Each number is 50 + 12 x the weight over the matrix's rms, rounded and kept within 0 to 99. Layers, rows and columns count from 0.

# k: layer 5 attention key, 384x384, rms 0.0558, rows 383, columns 288-383
# v: layer 5 attention value, 384x384, rms 0.0697, rows 320-355, columns 288-383
# o: layer 5 attention output (transposed), 384x384, rms 0.0555, rows 320-354, columns 288-383
k383:44 50 48 34 48 56 51 45 43 51 54 63 41 72 58 51 51 33 39 36 44 45 58 54 63 53 57 48 40 33 43 55 43 56 49 32 51 37 46 28 50 52 47 65 54 45 50 59 59 45 44 38 67 48 56 46 18 51 44 60 49 63 24 63 52 50 46 54 74 48 40 42 50 59 53 47 55 48 58 53 46 61 54 56 57 47 77 58 52 62 62 39 53 52 63 53
v320:52 35 60 49 45 54 60 43 48 71 48 61 38 41 23 26 65 50 33 40 42 44 45 59 48 56 51 67 50 44 56 49 62 41 47 33 63 69 46 50 58 44 49 57 52 49 55 45 48 46 36 16 55 32 27 54 42 68 59 54 61 44 50 56 42 50 45 55 56 50 39 44 65 41 56 39 39 57 28 56 55 40 54 68 52 52 33 63 31 74 52 46 54 57 61 44
o320:53 49 55 63 43 39 40 53 42 37 44 50 40 60 52 70 53 63 59 49 39 41 50 52 45 53 48 60 57 39 34 58 36 56 68 57 49 42 45 70 39 50 49 43 51 63 48 36 47 46 55 61 63 56 46 61 41 42 57 55 49 81 52 54 42 34 45 52 51 43 34 61 55 52 39 51 48 55 63 47 77 51 42 37 54 57 39 53 49 22 44 35 63 46 44 47
v321:67 78 53 82 38 57 59 47 41 25 43 66 47 32 52 36 20 64 40 48 48 39 51 68 59 68 25 44 61 54 71 42 50 36 49 70 32 52 70 52 62 57 55 74 40 42 45 64 58 37 17 43 43 48 59 81 50 43 64 53 37 75 62 40 55 37 44 78 68 66 52 46 62 56 56 65 57 32 72 57 53 45 17 52 54 40 47 52 69 39 40 39 38 63 59 58
o321:64 23 22 46 55 51 44 50 54 59 40 44 23 27 24 54 57 51 49 43 48 47 51 65 39 38 29 49 55 77 43 40 49 54 57 38 73 31 58 30 57 58 52 54 48 57 36 70 49 43 62 65 71 35 50 62 46 55 62 42 45 42 56 44 64 36 44 50 36 66 53 61 74 46 35 32 39 57 33 75 72 42 48 59 63 60 56 54 60 58 64 32 64 47 42 47
v322:34 44 48 45 36 74 63 71 48 49 32 66 45 53 56 67 31 36 56 54 46 41 41 38 47 65 48 39 48 41 54 53 58 46 40 50 45 42 41 49 56 50 44 39 28 62 30 60 63 62 75 54 50 59 65 32 53 45 53 66 53 54 37 28 57 59 40 62 46 43 52 64 78 66 45 44 50 65 28 43 50 47 50 53 68 49 40 52 54 60 39 69 79 55 47 75
o322:43 37 73 40 51 49 35 48 43 62 47 48 62 66 44 51 77 41 54 58 49 25 63 51 38 57 49 72 64 50 42 34 68 61 59 40 40 54 58 52 56 46 73 45 26 50 41 45 52 41 42 27 44 36 55 31 52 38 43 44 56 46 38 44 57 56 73 44 45 55 46 68 50 50 47 47 39 69 59 30 56 52 43 59 20 52 75 77 44 44 53 64 37 34 53 41
v323:50 27 44 45 55 61 56 50 54 38 47 39 53 46 49 57 63 57 31 61 56 47 51 54 53 28 37 70 34 58 47 40 69 41 62 72 34 59 58 49 50 64 30 48 38 57 29 61 36 73 42 46 33 47 51 36 62 49 43 48 48 47 48 25 63 63 43 39 41 38 49 58 62 63 61 67 39 64 37 17 28 40 52 50 57 58 58 51 52 42 66 58 21 61 88 69
o323:49 33 65 41 71 40 42 63 35 44 58 53 50 54 65 51 47 81 44 58 60 47 46 30 41 51 48 83 50 50 35 52 63 63 32 67 40 52 55 57 50 54 40 49 56 64 49 33 80 35 55 47 47 68 52 33 55 48 36 55 28 58 34 52 61 56 39 60 50 50 45 46 44 51 12 59 45 43 40 48 35 59 57 44 45 80 42 57 51 30 40 57 44 74 55 49
v324:50 65 52 49 49 43 68 48 51 53 45 59 42 55 38 71 32 54 46 36 40 49 41 49 62 45 61 28 43 40 37 31 53 53 42 55 46 53 40 49 37 18 52 67 71 52 54 38 56 48 41 44 49 30 69 61 65 20 69 65 30 35 35 44 50 62 58 69 58 51 64 20 46 57 45 41 35 39 52 50 57 49 67 39 52 65 43 47 42 55 40 36 34 41 30 36
o324:39 39 39 36 08 69 49 51 42 46 60 55 49 61 54 41 51 44 56 56 33 39 61 48 57 42 35 44 69 56 34 60 50 57 39 42 40 35 60 55 49 48 58 36 62 45 58 45 65 45 43 50 61 45 33 66 60 71 57 41 36 44 43 44 74 24 82 44 56 62 39 43 47 60 41 40 39 50 64 48 56 50 49 62 52 38 43 51 72 48 42 51 76 65 61 61
v325:50 41 56 42 64 44 42 35 54 58 65 55 64 40 48 59 48 51 71 43 46 55 47 54 74 42 45 50 68 64 39 39 49 75 70 54 31 15 32 47 46 55 47 30 25 45 54 65 55 60 62 53 57 27 33 48 37 40 52 74 52 55 43 58 51 44 50 67 73 52 59 46 45 41 50 37 43 56 31 46 35 64 32 62 63 43 52 59 61 68 45 56 46 67 55 46
o325:33 46 20 45 21 43 23 65 42 48 49 54 49 81 42 55 40 52 57 56 75 65 36 35 54 59 51 63 51 57 55 44 61 52 55 55 50 58 61 60 48 44 62 74 44 49 56 67 54 61 61 42 51 59 50 48 64 44 53 63 46 40 50 55 58 64 68 57 44 64 56 34 30 43 72 49 50 59 46 43 40 40 42 47 48 66 65 50 39 44 65 45 52 60 44 41
v326:48 34 67 65 41 54 58 58 63 54 42 59 28 61 38 45 47 38 57 63 39 33 39 56 41 41 47 57 28 58 48 33 43 57 70 35 43 61 52 53 43 51 46 43 51 47 63 69 36 46 52 25 34 56 57 61 59 47 50 67 57 31 38 68 62 46 58 48 34 49 40 62 68 49 56 44 60 54 37 40 57 65 38 39 50 64 58 44 56 61 67 61 47 62 42 60
o326:29 54 61 44 54 70 65 30 58 37 52 57 42 53 65 66 49 55 38 67 47 56 62 51 40 44 54 57 52 63 37 71 68 23 56 64 57 53 49 56 48 75 62 58 43 58 46 67 46 63 47 42 79 67 66 65 49 47 37 57 43 55 37 59 34 51 58 34 77 25 49 58 48 60 66 56 48 58 46 36 53 69 57 36 60 56 48 77 43 72 39 35 44 40 49 42
v327:63 59 32 58 36 58 52 54 48 34 53 33 36 43 72 36 55 40 62 40 69 30 42 47 53 61 42 40 89 55 52 59 31 52 60 47 27 25 41 50 56 54 53 51 53 37 58 53 57 33 65 55 43 32 28 41 39 60 68 29 36 48 47 81 44 50 73 42 54 51 56 53 37 25 71 50 79 40 70 43 48 59 23 50 22 33 45 27 59 70 63 58 44 69 47 81
o327:56 64 73 65 68 30 37 18 73 81 33 51 47 86 53 56 47 52 57 35 58 41 51 50 34 48 44 45 33 27 66 68 77 53 52 24 27 43 40 38 67 34 41 55 57 52 50 60 53 63 41 38 37 61 56 66 61 49 62 39 45 33 56 59 54 74 49 41 58 65 42 68 63 71 68 63 61 60 47 85 35 19 40 49 54 31 60 32 40 32 42 45 50 59 48 39
v328:32 59 54 47 45 54 72 57 54 37 41 53 52 51 60 35 44 57 77 44 57 66 38 73 59 68 48 49 54 62 38 47 46 58 54 70 30 26 38 55 75 43 58 57 57 53 40 65 48 25 54 54 65 46 48 48 45 55 50 37 43 55 24 45 72 58 66 53 35 74 50 31 42 52 65 42 57 37 48 43 48 52 46 58 49 32 44 53 25 49 64 64 56 57 41 43
o328:62 47 62 45 48 46 67 54 56 34 56 41 43 50 26 51 59 41 53 24 43 51 56 61 40 39 49 49 64 49 50 63 63 38 45 39 66 45 54 53 43 38 45 35 58 33 48 42 42 52 51 50 56 40 33 49 27 46 73 58 45 38 64 62 61 54 68 35 53 66 38 27 38 60 49 54 50 39 54 61 60 28 48 40 31 47 53 56 29 48 51 47 31 48 55 46
v329:58 53 37 52 56 64 51 21 44 55 65 27 68 62 34 63 57 68 51 28 37 68 80 32 47 42 57 46 62 46 52 54 39 72 57 61 35 47 41 36 37 54 37 15 64 53 69 50 33 51 55 36 30 42 31 35 60 61 56 53 63 51 59 46 25 43 32 49 62 71 38 71 60 53 81 55 59 65 35 29 40 33 68 57 43 59 45 54 38 53 30 29 64 67 33 65
o329:53 39 59 57 77 45 37 57 44 43 71 52 52 49 32 57 33 45 49 39 13 53 59 58 38 42 57 60 53 38 53 37 37 47 49 69 25 52 71 53 61 29 56 61 65 56 49 67 63 57 49 38 24 61 71 47 27 44 65 60 48 57 53 45 46 61 66 52 51 49 47 71 56 38 61 48 44 45 45 40 36 82 44 41 55 46 61 47 33 38 26 78 53 69 36 56
v330:47 53 31 42 36 43 32 35 41 66 36 46 42 48 51 60 44 67 43 49 60 29 66 33 48 72 45 34 65 56 56 38 60 48 55 53 61 46 61 54 49 31 67 62 64 43 84 67 53 77 66 72 60 39 71 46 47 38 38 14 54 37 67 59 46 42 25 62 31 43 53 51 79 49 24 29 48 38 40 55 15 56 39 63 58 51 42 59 33 58 43 48 52 34 48 68
o330:50 53 73 55 54 51 57 72 38 85 16 55 35 55 74 58 48 59 36 53 41 44 91 59 60 52 52 52 49 44 26 52 48 36 55 52 39 56 60 61 41 47 46 59 59 60 55 53 54 56 50 41 49 49 59 57 47 46 29 34 55 56 51 67 38 57 58 59 35 72 50 65 57 51 40 59 51 35 34 39 43 38 50 50 51 45 47 45 45 49 30 67 52 70 36 55
v331:37 67 55 34 78 51 54 35 69 60 19 35 55 63 59 52 46 40 33 49 43 63 46 34 61 43 60 48 57 61 36 27 41 39 42 47 43 62 49 43 36 37 55 67 41 45 50 39 61 38 41 53 57 37 49 55 32 41 51 65 55 61 49 34 61 68 49 39 44 57 38 53 52 66 45 54 49 59 38 54 34 53 53 38 70 29 65 55 47 55 59 49 69 28 43 47
o331:67 59 42 53 36 46 45 43 36 20 44 49 59 49 29 48 48 56 51 64 39 65 66 43 72 54 50 49 51 45 37 67 44 50 31 66 45 35 49 58 70 36 58 39 53 71 50 47 32 56 50 48 55 39 35 57 40 48 53 63 48 54 51 59 47 47 39 49 50 61 37 37 70 57 49 37 50 55 43 55 65 49 40 67 50 39 48 55 30 51 27 46 42 47 30 52
v332:26 65 87 29 42 35 44 57 53 50 41 45 68 53 49 54 27 42 38 77 32 56 63 46 67 61 42 76 50 53 45 48 37 45 48 54 42 62 34 59 58 67 43 47 60 30 37 44 68 48 69 37 56 42 66 50 37 51 63 60 25 49 36 78 49 52 43 45 54 58 52 61 67 41 35 69 48 53 43 43 55 57 58 45 64 64 56 57 59 62 60 40 76 49 61 71
o332:44 52 55 55 64 58 60 47 31 65 52 53 53 37 44 42 47 57 51 50 57 40 45 34 51 29 72 39 56 52 41 54 26 50 43 61 49 70 38 43 38 47 53 51 78 07 59 48 69 61 44 60 54 62 55 18 62 58 30 41 51 69 39 61 45 68 46 60 59 55 57 56 49 30 39 50 36 54 42 68 60 49 52 71 35 59 51 85 46 44 55 57 49 35 54 50
v333:48 81 23 39 72 66 34 83 49 51 38 66 28 59 63 45 48 52 61 43 45 46 62 50 40 48 53 15 50 23 29 47 41 40 63 47 43 45 31 65 34 64 49 49 38 39 40 44 42 58 36 56 58 22 56 67 35 50 57 63 45 58 33 66 57 23 52 44 62 59 63 44 56 39 25 57 63 42 59 67 53 66 61 47 55 48 54 59 56 42 53 40 34 72 53 51
o333:38 62 51 58 60 39 59 41 68 47 55 28 47 54 38 54 48 56 51 75 63 62 61 66 55 76 36 62 31 41 73 58 49 58 46 42 62 60 44 46 41 74 40 37 49 42 47 57 68 43 43 34 61 46 15 37 70 46 29 57 48 40 50 45 54 61 34 41 67 46 27 44 47 42 38 38 47 65 63 50 27 31 36 64 67 39 48 46 55 52 42 62 44 48 53 57
v334:40 43 60 33 58 27 38 76 41 46 27 44 48 45 50 57 37 61 63 70 40 48 56 31 35 53 58 58 38 73 58 36 74 54 53 66 54 63 42 45 39 40 48 56 39 49 37 35 70 54 60 36 56 44 77 58 41 58 62 72 36 50 21 47 54 76 46 79 55 42 51 35 38 69 48 67 60 55 25 38 43 55 47 60 62 61 63 74 37 48 54 44 74 30 37 46
o334:21 44 26 36 54 54 42 66 53 52 42 39 58 45 61 55 54 21 68 49 41 38 31 41 63 46 53 60 62 34 55 48 47 74 52 59 60 67 42 62 72 47 55 28 15 44 33 33 77 60 53 38 64 73 39 42 24 47 54 66 26 57 36 58 58 53 50 75 39 47 53 30 41 61 39 47 38 60 37 26 63 64 61 61 44 69 49 50 52 46 42 59 51 46 54 31
v335:40 92 24 29 36 41 43 46 46 34 35 67 41 58 46 35 57 50 58 59 38 53 53 28 52 60 66 45 55 51 50 66 46 60 54 45 55 39 62 54 40 37 52 59 49 55 69 21 49 48 57 44 48 28 55 58 41 51 28 64 49 60 60 65 61 29 37 46 60 55 72 49 50 64 69 45 57 60 61 68 47 44 26 12 52 48 60 59 47 48 57 33 25 47 17 52
o335:49 46 43 63 39 61 73 36 78 50 50 40 66 61 46 54 67 40 59 79 50 51 48 56 50 47 43 44 39 36 56 51 47 48 25 51 54 42 48 49 44 51 59 29 43 64 29 54 52 58 47 66 54 45 48 54 45 40 51 56 50 43 51 38 40 57 52 54 31 55 50 44 48 66 53 53 49 33 66 43 65 59 38 42 41 36 47 44 62 36 44 49 78 79 33 48
v336:42 49 50 51 78 43 60 52 35 30 56 47 41 44 48 52 42 61 60 51 42 33 34 58 63 23 39 32 51 54 42 64 43 66 38 39 54 58 33 48 36 57 54 46 61 35 36 77 43 47 67 52 38 55 46 78 48 51 45 45 48 54 70 40 52 30 65 67 43 57 45 52 53 61 42 69 25 51 44 65 40 51 57 56 46 45 33 33 57 53 45 34 50 46 39 59
o336:63 53 54 31 44 53 49 56 43 48 42 36 56 49 50 55 35 36 62 47 37 24 51 44 54 39 40 62 49 28 25 61 44 44 40 66 62 61 35 55 59 48 56 52 44 76 64 42 56 59 61 22 24 28 26 68 54 34 47 68 49 40 56 54 48 40 40 48 44 73 57 41 61 67 49 37 53 44 64 68 43 72 42 37 57 56 49 33 44 60 50 41 63 45 57 23
v337:58 17 60 33 43 62 79 43 37 58 45 68 38 36 54 60 50 67 59 33 51 43 50 51 64 27 59 40 53 44 50 50 61 54 63 55 71 73 46 42 39 50 73 48 74 59 36 19 63 39 62 19 27 37 47 44 48 60 64 56 46 62 43 61 35 34 25 60 54 41 66 71 59 30 64 31 60 30 30 23 34 42 59 34 72 46 47 56 39 71 27 43 70 61 24 52
o337:43 34 64 08 35 50 33 40 43 46 49 58 30 55 53 38 44 56 50 56 58 31 54 25 29 51 63 48 54 33 61 58 55 52 61 84 38 68 69 55 56 59 40 55 40 52 24 32 48 63 61 62 67 56 67 59 43 54 37 41 58 61 28 54 41 58 46 50 40 59 54 45 52 42 54 70 43 61 48 53 44 39 43 45 35 48 59 53 59 53 43 25 47 60 41 39
v338:65 38 68 43 64 58 57 30 44 74 68 43 41 39 49 52 48 50 40 34 57 34 47 58 47 29 38 39 57 47 56 30 51 40 70 32 71 56 64 51 45 56 45 33 55 58 61 66 10 35 69 42 64 51 52 51 60 64 47 49 50 33 44 60 42 57 13 42 47 52 35 67 60 41 43 45 52 42 63 46 30 74 53 43 48 28 30 64 25 58 51 57 29 19 52 37
o338:39 59 61 45 41 43 55 66 48 27 30 62 46 48 48 56 70 58 45 39 57 48 53 54 44 54 53 49 57 72 58 47 48 41 43 34 44 43 50 36 70 59 42 69 40 46 43 33 44 29 52 29 54 41 65 62 52 57 66 59 58 66 36 54 40 56 79 26 31 52 63 52 54 48 58 50 40 39 51 49 58 52 43 46 68 55 58 56 62 44 41 46 54 61 60 66
v339:62 53 45 40 34 50 55 49 53 39 42 66 41 61 32 50 43 45 47 62 44 62 76 73 58 45 44 44 44 69 20 49 59 78 36 43 47 56 57 73 40 55 28 53 46 66 38 64 81 49 62 41 51 73 61 54 53 59 48 50 41 33 51 73 42 37 67 64 56 68 46 71 37 34 56 51 55 47 35 63 33 54 49 43 44 38 36 16 52 65 65 22 50 48 59 50
o339:44 42 58 63 49 58 35 55 55 53 53 34 53 67 36 47 41 44 21 42 35 64 37 49 26 45 49 55 30 44 40 67 52 27 31 62 48 62 54 42 37 45 78 37 40 58 47 59 36 51 50 49 65 36 40 63 33 32 53 56 65 46 54 56 43 54 51 41 44 67 54 56 60 41 61 40 55 58 53 51 43 49 65 37 57 52 61 51 58 50 30 53 30 62 37 56
v340:34 38 49 53 71 47 55 49 65 29 52 53 60 46 44 62 30 56 52 63 52 42 50 48 60 74 50 44 62 51 33 55 49 32 50 51 47 43 30 48 40 62 56 40 51 45 25 55 83 66 52 28 55 38 51 72 48 47 44 36 45 38 44 69 43 42 55 33 47 43 56 61 41 52 72 55 45 60 37 34 46 63 52 44 51 46 45 45 42 65 50 46 36 47 45 46
o340:61 60 45 31 37 55 69 52 55 57 53 50 37 75 59 51 33 35 55 48 68 41 48 45 54 66 61 53 55 47 66 74 67 49 48 54 38 64 57 43 49 51 60 39 29 49 57 54 64 45 52 58 61 71 62 58 53 40 64 45 58 52 59 47 39 54 47 47 63 67 43 25 50 44 76 66 48 52 51 66 59 37 46 41 59 47 63 62 42 46 29 78 35 29 58 47
v341:74 53 60 41 43 56 66 31 40 62 63 48 52 33 46 71 66 52 64 53 38 28 76 30 62 21 14 46 52 45 49 38 62 49 48 39 55 53 50 63 53 46 54 68 62 60 58 26 45 66 29 58 56 49 44 58 39 36 63 72 40 49 60 42 58 63 21 52 51 50 46 38 14 51 29 47 71 64 51 63 47 44 53 58 63 50 32 62 49 50 44 46 49 59 59 50
o341:36 51 42 58 57 41 48 52 27 36 47 37 53 50 67 34 69 42 49 55 66 68 47 62 55 37 54 59 63 60 60 51 67 56 46 41 54 47 68 36 69 85 21 46 40 47 54 49 62 36 63 57 54 60 41 60 60 39 30 46 52 47 49 37 46 40 49 60 40 60 47 35 63 54 45 43 30 36 47 66 60 70 67 45 52 29 44 49 43 36 48 60 54 55 67 38
v342:44 35 42 57 88 62 57 45 57 44 58 33 57 26 73 51 52 47 55 58 31 69 47 49 47 51 51 38 42 49 43 49 40 45 46 60 43 50 60 53 38 89 38 56 57 50 56 47 35 57 47 45 58 75 53 44 47 61 54 63 36 51 41 45 67 34 34 55 52 53 34 32 61 44 55 61 43 27 64 42 48 64 46 50 40 24 57 50 46 62 56 44 38 57 22 30
o342:73 32 38 74 36 55 48 45 22 57 64 53 38 36 32 44 31 46 41 15 57 32 61 62 36 36 40 46 34 59 44 61 48 61 62 55 56 21 44 30 55 54 49 45 38 56 62 38 49 38 49 70 46 60 56 26 62 65 50 56 35 52 49 51 51 56 53 59 53 44 44 56 56 48 59 30 41 54 50 49 62 62 45 24 36 43 48 42 36 59 73 43 56 64 42 69
v343:47 47 38 42 60 39 49 45 39 39 38 37 51 57 62 34 54 39 53 70 42 34 37 48 73 56 56 37 54 53 48 53 42 63 59 54 42 48 57 49 32 51 48 30 46 66 43 52 63 46 62 66 61 59 70 43 40 52 50 58 20 61 50 37 56 61 60 50 72 54 63 43 46 53 65 36 58 46 42 44 48 68 32 35 42 38 44 69 51 52 49 63 34 65 57 50
o343:55 51 44 39 38 66 39 68 47 49 44 50 48 33 54 59 57 36 34 50 36 45 44 64 46 58 50 55 43 55 52 61 42 46 48 40 58 53 36 26 56 59 54 45 18 66 39 52 34 67 41 62 68 54 66 47 60 33 67 72 58 45 30 50 47 49 54 55 54 41 34 55 30 62 66 57 26 55 60 46 45 28 71 48 52 40 51 43 64 57 45 65 52 57 59 60
v344:30 52 57 49 40 40 22 55 39 39 45 63 59 49 46 43 65 40 43 40 62 61 37 60 40 76 59 68 53 48 52 56 59 60 44 58 49 58 53 57 41 44 45 43 61 42 59 46 54 37 52 71 34 68 46 65 52 30 44 56 49 55 49 61 43 40 51 50 60 50 35 61 43 50 32 31 61 48 34 71 51 54 79 64 50 64 52 53 34 35 54 58 62 43 62 36
o344:35 57 70 57 34 51 32 49 62 58 54 66 51 59 37 37 41 46 33 73 48 58 53 32 50 45 28 30 50 59 35 36 33 45 38 38 73 35 58 69 49 46 50 57 63 51 50 68 31 53 46 54 36 47 61 48 51 40 44 56 67 59 48 46 52 54 42 42 47 56 48 59 29 36 46 59 53 55 54 45 42 68 50 72 67 50 74 45 61 61 66 58 49 57 33 45
v345:44 23 35 34 40 59 37 54 39 50 89 67 52 40 64 44 57 55 61 43 33 62 42 71 49 60 49 50 57 37 56 50 49 70 49 53 60 56 49 37 53 61 66 51 59 51 49 37 67 11 50 38 45 63 75 41 54 53 38 37 54 43 41 57 43 68 70 58 49 43 38 44 46 40 47 39 45 64 50 74 42 44 41 63 28 46 40 25 42 53 47 65 45 53 48 46
o345:58 58 47 38 66 40 38 55 48 59 58 62 39 27 58 46 34 40 45 53 61 28 55 47 53 54 29 33 41 28 50 49 53 62 49 68 60 63 47 52 41 37 26 41 50 37 50 59 44 58 50 46 59 55 52 62 59 58 63 60 49 21 52 60 48 68 68 65 45 21 71 42 59 38 71 63 47 61 51 43 40 52 70 53 44 62 52 41 57 70 54 50 71 45 43 31
v346:52 54 35 42 55 22 48 51 41 63 84 44 55 51 41 62 55 59 55 56 47 48 72 33 34 54 37 66 61 40 53 52 45 45 40 64 66 35 50 41 50 65 61 50 57 41 36 43 44 61 43 47 78 59 50 47 69 21 62 64 37 45 54 45 26 53 46 40 35 59 50 22 47 52 50 42 40 50 52 44 64 52 39 32 57 49 62 37 49 36 42 54 22 52 42 64
o346:43 54 34 54 49 45 52 58 57 47 59 23 56 55 48 47 40 64 31 48 51 47 50 47 46 64 73 63 44 47 41 66 42 55 57 42 56 45 64 35 65 61 55 69 38 60 37 58 56 30 57 38 48 49 42 35 43 46 60 59 57 48 40 56 72 59 58 55 47 40 42 51 44 73 49 60 31 29 31 29 48 40 64 58 44 36 25 71 48 52 63 57 51 15 55 43
v347:46 63 52 41 49 43 62 62 55 56 55 46 44 54 60 62 42 58 42 23 42 30 52 46 65 60 38 38 37 40 51 48 38 78 65 45 41 69 46 31 42 66 29 57 42 39 64 43 39 41 23 71 49 37 47 30 45 23 31 50 17 54 46 38 28 49 36 50 38 53 64 46 45 55 64 52 53 56 59 38 68 29 25 19 48 58 43 70 29 52 52 47 38 48 38 57
o347:29 45 40 66 76 55 51 38 38 53 38 39 52 54 39 45 40 71 36 44 63 48 20 60 45 50 37 35 41 51 36 52 57 46 58 48 50 35 77 45 36 52 62 31 46 56 52 34 68 63 48 40 56 68 56 30 65 55 44 53 43 35 61 58 47 46 66 43 60 51 70 51 48 57 48 53 58 43 65 64 74 47 45 55 36 42 16 51 51 58 60 42 56 32 58 43
v348:55 51 37 83 44 42 70 34 57 36 26 51 52 60 60 55 58 36 60 48 37 58 45 87 74 50 57 38 56 65 77 20 32 56 33 47 53 58 38 60 46 53 38 35 70 58 66 55 77 31 53 58 25 69 42 30 37 51 46 46 55 67 46 40 64 45 64 67 50 73 37 36 29 44 29 49 55 31 62 52 50 70 45 43 58 53 51 76 49 51 50 52 42 72 44 38
o348:58 50 46 66 65 44 55 50 48 38 34 40 40 13 56 64 36 41 58 41 45 45 59 41 42 62 19 46 57 70 66 56 85 51 27 50 66 48 62 50 35 64 55 42 46 45 58 71 54 49 50 35 66 35 47 64 51 39 51 50 59 27 54 79 48 68 37 44 47 71 46 47 61 31 52 34 48 65 35 45 59 47 47 28 54 19 68 45 60 45 57 57 37 55 37 50
v349:44 46 66 50 52 63 32 31 54 68 37 50 64 29 43 56 33 50 41 52 57 31 46 46 41 24 40 45 49 59 68 64 39 42 34 52 40 71 47 60 43 60 50 47 44 39 47 55 59 33 59 61 36 25 59 55 75 46 37 37 46 92 18 61 46 38 51 34 52 49 57 65 64 48 43 60 38 39 63 51 52 65 65 45 58 47 17 67 60 67 65 53 40 48 44 34
o349:56 64 63 42 50 23 53 44 53 60 30 45 35 41 39 63 47 44 45 66 58 32 58 41 55 52 53 44 63 73 70 44 24 30 37 44 50 43 35 21 48 32 35 63 50 52 48 66 65 31 56 45 60 50 48 39 44 42 40 58 50 45 50 67 41 33 58 39 47 39 29 55 45 27 45 34 57 50 70 71 51 42 58 55 51 44 53 50 57 46 57 49 32 46 47 73
v350:45 58 51 61 51 62 53 43 40 47 46 56 50 26 60 75 51 50 57 40 48 54 47 51 53 49 58 42 73 69 55 51 56 51 74 52 61 63 67 44 68 45 53 71 74 57 47 55 62 41 64 67 61 40 45 59 42 54 39 54 41 47 46 75 52 52 46 74 40 54 52 46 49 39 22 26 42 61 56 56 43 29 46 39 47 59 54 52 50 53 33 38 63 47 50 41
o350:49 37 48 51 46 53 47 55 31 51 46 39 38 69 54 52 29 29 61 44 56 59 58 49 61 66 50 46 39 42 67 43 41 31 43 53 40 39 33 50 29 40 48 37 64 41 54 61 75 34 45 48 42 31 53 56 62 52 26 47 48 46 39 68 21 19 59 49 53 32 64 40 61 53 44 59 33 41 59 44 39 21 74 54 52 49 49 37 75 42 67 35 47 44 61 66
v351:42 50 43 38 52 34 71 45 43 61 29 54 44 33 36 32 24 41 56 53 50 42 49 50 53 58 59 58 41 57 32 45 70 45 38 58 53 56 60 31 52 61 55 54 47 50 28 70 48 55 56 24 63 64 71 62 47 37 79 53 44 30 67 41 48 29 86 49 25 47 70 20 59 34 20 37 64 54 48 64 55 56 47 42 55 47 39 53 65 57 54 44 54 58 55 41
o351:39 61 43 54 61 53 36 55 33 42 53 42 54 72 31 47 37 42 60 55 57 46 45 63 29 54 43 52 50 48 40 55 63 63 38 49 71 57 50 65 40 50 49 23 25 63 49 42 36 32 48 46 53 40 42 39 49 61 55 61 47 45 28 55 64 68 62 34 35 62 36 55 67 64 54 50 30 52 49 33 56 36 55 49 46 43 36 56 53 38 57 53 73 65 64 49
v352:58 42 56 26 40 72 59 32 42 38 42 62 39 44 51 35 53 70 69 48 46 56 62 75 56 44 43 38 39 55 48 53 28 57 66 70 43 41 55 63 47 37 40 58 51 51 58 49 58 44 37 58 43 58 51 60 41 45 63 37 37 52 62 39 49 48 67 64 48 65 46 47 74 36 31 46 43 40 55 62 49 37 35 44 47 72 41 46 57 46 50 43 45 29 37 46
o352:59 69 36 71 70 29 60 53 75 51 41 47 54 22 40 70 34 70 56 34 43 33 54 43 46 27 28 41 50 46 50 45 61 59 49 31 63 67 58 70 36 50 61 48 63 50 37 60 69 49 62 46 64 42 61 61 45 49 43 40 48 55 53 44 66 63 26 58 47 64 60 38 60 58 51 52 52 57 56 39 61 31 50 46 54 59 44 48 62 57 23 35 68 53 64 32
v353:42 46 42 57 55 66 80 43 28 46 49 57 22 28 61 44 45 61 47 46 34 47 45 57 53 42 74 44 56 38 51 35 67 45 67 64 74 30 38 53 33 54 48 43 54 40 52 44 52 45 61 56 29 67 56 43 56 38 43 56 62 47 54 68 48 53 29 47 53 69 41 61 62 24 60 68 60 49 50 42 51 35 65 53 46 83 44 75 32 50 56 38 58 49 42 40
o353:56 59 55 37 35 62 52 69 63 59 48 58 43 42 38 87 31 43 44 63 52 66 44 52 35 44 66 58 57 59 64 41 29 55 70 57 33 72 51 53 55 62 53 61 49 51 45 67 37 33 61 59 61 32 64 55 15 64 26 36 39 71 59 31 29 44 56 39 52 38 42 53 50 79 55 33 44 62 68 58 37 53 42 37 53 51 49 63 44 55 41 29 58 50 51 40
v354:43 41 47 64 71 08 54 68 63 68 71 34 41 60 54 23 50 27 57 59 46 44 46 61 46 70 53 40 43 32 34 29 43 66 46 52 48 51 59 74 53 41 52 34 78 41 62 68 53 42 50 69 52 58 56 24 42 37 64 54 52 50 29 57 47 59 52 45 46 40 48 62 55 59 39 32 62 50 47 52 78 66 63 59 43 26 44 39 55 42 42 38 63 66 39 59
o354:59 63 49 38 41 29 43 37 45 57 47 68 38 38 45 47 78 46 21 31 39 72 67 44 61 30 55 58 43 63 56 71 51 59 71 42 55 56 51 48 42 44 49 68 50 43 64 34 41 53 56 39 49 50 37 54 26 37 57 51 48 39 59 56 51 44 62 55 46 41 65 55 55 40 65 43 53 34 26 60 40 74 29 53 45 31 62 33 53 41 58 53 50 44 50 48
v355:33 36 61 41 35 47 37 48 46 69 66 49 51 37 54 60 44 56 33 34 50 57 53 52 29 40 52 45 56 63 56 59 37 54 65 55 49 65 65 57 58 32 62 49 46 43 49 63 48 55 67 50 55 54 42 48 50 39 56 71 60 45 49 49 28 68 70 27 44 50 29 34 56 77 56 39 45 49 68 38 60 64 13 39 47 38 43 50 52 72 51 78 65 54 66 41